Weights of a small GPT-style language model, trained from scratch on English Wikipedia.
Size: width 640, 5 heads of 128 (1 for keys and values), MLP 1728 SwiGLU, vocabulary 16384.
Each number is 500 + 40 x the weight over the matrix's rms, rounded and kept within 0 to 999. Layers, rows and columns count from 0. Numbers have three digits each.

# up: layer 3 MLP up, 1728x640, rms 0.0548, rows 1611-1621, columns 80-159
# down: layer 3 MLP down (transposed), 1728x640, rms 0.0545, rows 1611-1621, columns 80-159
# gate: layer 3 MLP gate, 1728x640, rms 0.0549, rows 1612-1622, columns 80-159
up1611:453442507539534467455493497496485505507461482508516537487525467498476504499463487553497491531517555473481516449493452523486511515553468438527507580547502498476475402412491502535543447476561438407528491551405580432453563479491543555525457574
down1611:516465487437474563442494509496458501522485474542471512537551417448568518452431426586432481548509530431543466553452502499528578515470419438472528468506555508517510508489493530524536544478416503593543543473519512478511473433487402478490446490
gate1612:491426497497543529550441475464462500535533486578508448526514399601548549454533495570521509527456443490532497502509508522413496493537476512519535485558536476470497483480496473534438532519560485427496442522461552390554518444564507473531531557
up1612:446503476531507527475501529581496533503474487522499431492534512482509512559463537454504528568559460523526388482576568582519562552573497494516428491556534516497419439505484462409440504541470421479522484514477492511416511511411465532526588490
down1612:499473544526478528614488505493530458454480511529491534505527488515481563490539558484537527526438466527510516567472457521435456429501500496484471549470510452541530502520538501479521532504455487454472497471507434517507487447476486473455456501
gate1613:570469495544592543548500503491463487478514539503463499495547444522455488419540465523503478511531559469549425470527598473475445529492522588547474459477555500552501480491448562451473500422471522495503609532537474503542483513598546560515449475
up1613:530465491424467436546563511501475557439523512527527420456532501501448431489447530477523455521492485518483498527510528456486495510519500447494534492454531427539490438548502508467524461573523487485526534530521519577504552526524519499497477554
down1613:482428470531498592473458496481499457560528539552541490465437465514495516539482503534489508475487469543465552472466460522536528551527468500474490545469513536467455544489514422604406510476436446446475465415509472467437484475499477492509527427
gate1614:528499531490549538462522489532529537428520598457513539545474466528570452509549516486488570514457584450536430498499525555527477570460463432539500523508563465576568516490533543537500510489537502481527483494522465411482457484504468455479410449
up1614:498436533447482546507458386576485558542515498402488514446532508535521574480477496469504549499490497553501571478539498546545463536533435478534609578474470479485531455614534515511512481498472469443453459508474440438553549468531497492485458537
down1614:513474494551535593455502494512530511516498527470495514491464509575522502538480463486522504545457539488487440467554531509514460514519478480518481494447502453506492549516536516514470511501497542515502493475507446403488508497553483495460498492
gate1615:474479527492524566536536472532430523501464456503581519509529446520437515486500484470532461439512456489496511551511434540528460506450484532427466505446446450482571553504483518395442507456477500410570532451464527532551560452571570477542510526
up1615:567451505429488505484536460519475597527549499482517554597453464432535498478500558496535484481513485481496540465477514562488540487454526550508486555469514489510509482480480497457538504499556491475555564415557561503551544499473518543508482527
down1615:529557474404524458566552503480478479485460451470518423464494404467487488382494537415460539472474489525548515538440507523484542535580539524541542491479459509562553470475494497488605504508506509584498483516468535481556420489553464543479440447
gate1616:536504526512485483465503459518482460516587537461493476513495563516541447452532466535500474459508462576545569446472477440530471535452532472514491442475535495489482479440490517416460553538534507514485472550469488574461487500533528537468513601
up1616:577490453588485514546485481502488509531534510490497512505494572496464474493471498435531552512528534541520478512538533541487460518478462491543440596575489465512564483503537543483542437573482499494505587520522476482531473477510497456439503508
down1616:457446417493475461565513505554506530383483512477480433565504514494502432507520554484591480551521460519500556538484566516511416534549500501522519460446476461471532413459533485491543501570493571498573501497525498423518561551402528461586493491
gate1617:486462445514505509550481486526485543513501468465485502483460552510476505509399480520473476538478495463436478413539490467456451508522441530471578446550460544463439418519527440470533476542429470533455423580521444498494478416510429446483520496
up1617:513481501526479473477554469497487496506532442436539460485436439516507513527574466539459526509502443558511463464596468501435542487486553491498512482506518456543611491502475520512538528481507433562478512485514520528442462476507513546487523504
down1617:536490513497582445567540455487479509484514485527534477453525488514456475407465399530533435424507456523568556523449490537512483473507489431507440532476456500459438431504502534500480443474526529547458487470460457545520537515475528435578500565
gate1618:460498451528475516469482617474524412482511484589547430467527552493487505384428538536535390539445492478475575455526522489474462467450477472493588444434513475525498503518516485507453426512477504472509559532451553589493551488506486493570542454
up1618:461487441493527493464436535548547491554497429519511473435445525496471509460501494517499466545482544509489558510524508440443465486475393528494497509468536500410514474478550507475511420552586462471469556505481499489394504542492519515494512550
down1618:533506535455549481506494460466522460501464493509490496553470519520482409496499494496470545468473469481516476415476512521509486468512535501555521510473543535507548538523543502517446518538511486459511556496435490490488474521471494585507516463
gate1619:554484491470553565516530502469560493492438528452475552452459478540477467504493486517434502470507481463514490487491518547493473606604470492545509486536477525454470444480447527462481478515461476515511479494521459504479474465441509448549520561
up1619:514498478427480520502505517543529490394445534516447545477541478473508439507488547529505460453464489516492531606483491502487483484479512521483541490493529527562471512459540462492483465542521548472541517506453466543493435545529503518549566519
down1619:489521448467507540460479531442458502465422524504425501531525551509454507527521461482544480535467586573526519488515467580559491578561502501516560557491479540523393569557544458525489494475491533500525566550433513495457465525462477458538542501
gate1620:452506511516460445540478505541519514481551549542539496465432503531550501547494500512546532520544495439517487475473423484430415508425603500488535537489483502515549418541491535543593441481438476500499505537482502555530532526527415513456452545
up1620:491438468478464520422439485426513476511487574512501479521513510405474533514548548546458534519511454518513502446449488426496523538517528475491484485473455528508452460511447514539448527455519432508518539475455445532432544584480492573504456550
down1620:511535532540511495430441541502428516525507428489522539586547493521565509507521480491540495469480445441491513548589478557469567528526513484586527595486496510493487493489548511482570522477470472530506531497531438506537481525492477465485391532
gate1621:463367456461442475560564495468396479482435531508480491467488517491494459441607493554501538510560546495467494528516462461517515542438486492484535484571465586499509443485455426525499538491454463521464525495456460471490550511482550498483527520
up1621:494455451487403470444452506512386544541527495471523434498541426452499543490566479488430471430516548513483475450429495497480483464420503475474529483460444528511477490509447561486515478455504457549469454477532480517490526530570499521469496501
down1621:569550517475474607509501494553493513508473532500561537475476447514494521391567454459505520488510514491474461464477493436500472514454470522517477527560468582516433511512468502479503484470393542519515443516515497502477501515429456511483548418
gate1622:526459491533473528540618539484475496512542420445474447510484452407528525502445501488516597428498477497421559477512517525473502526520456476602518554505527493523481514498543504501437532467481525551485434447560527611480432487462497519481480470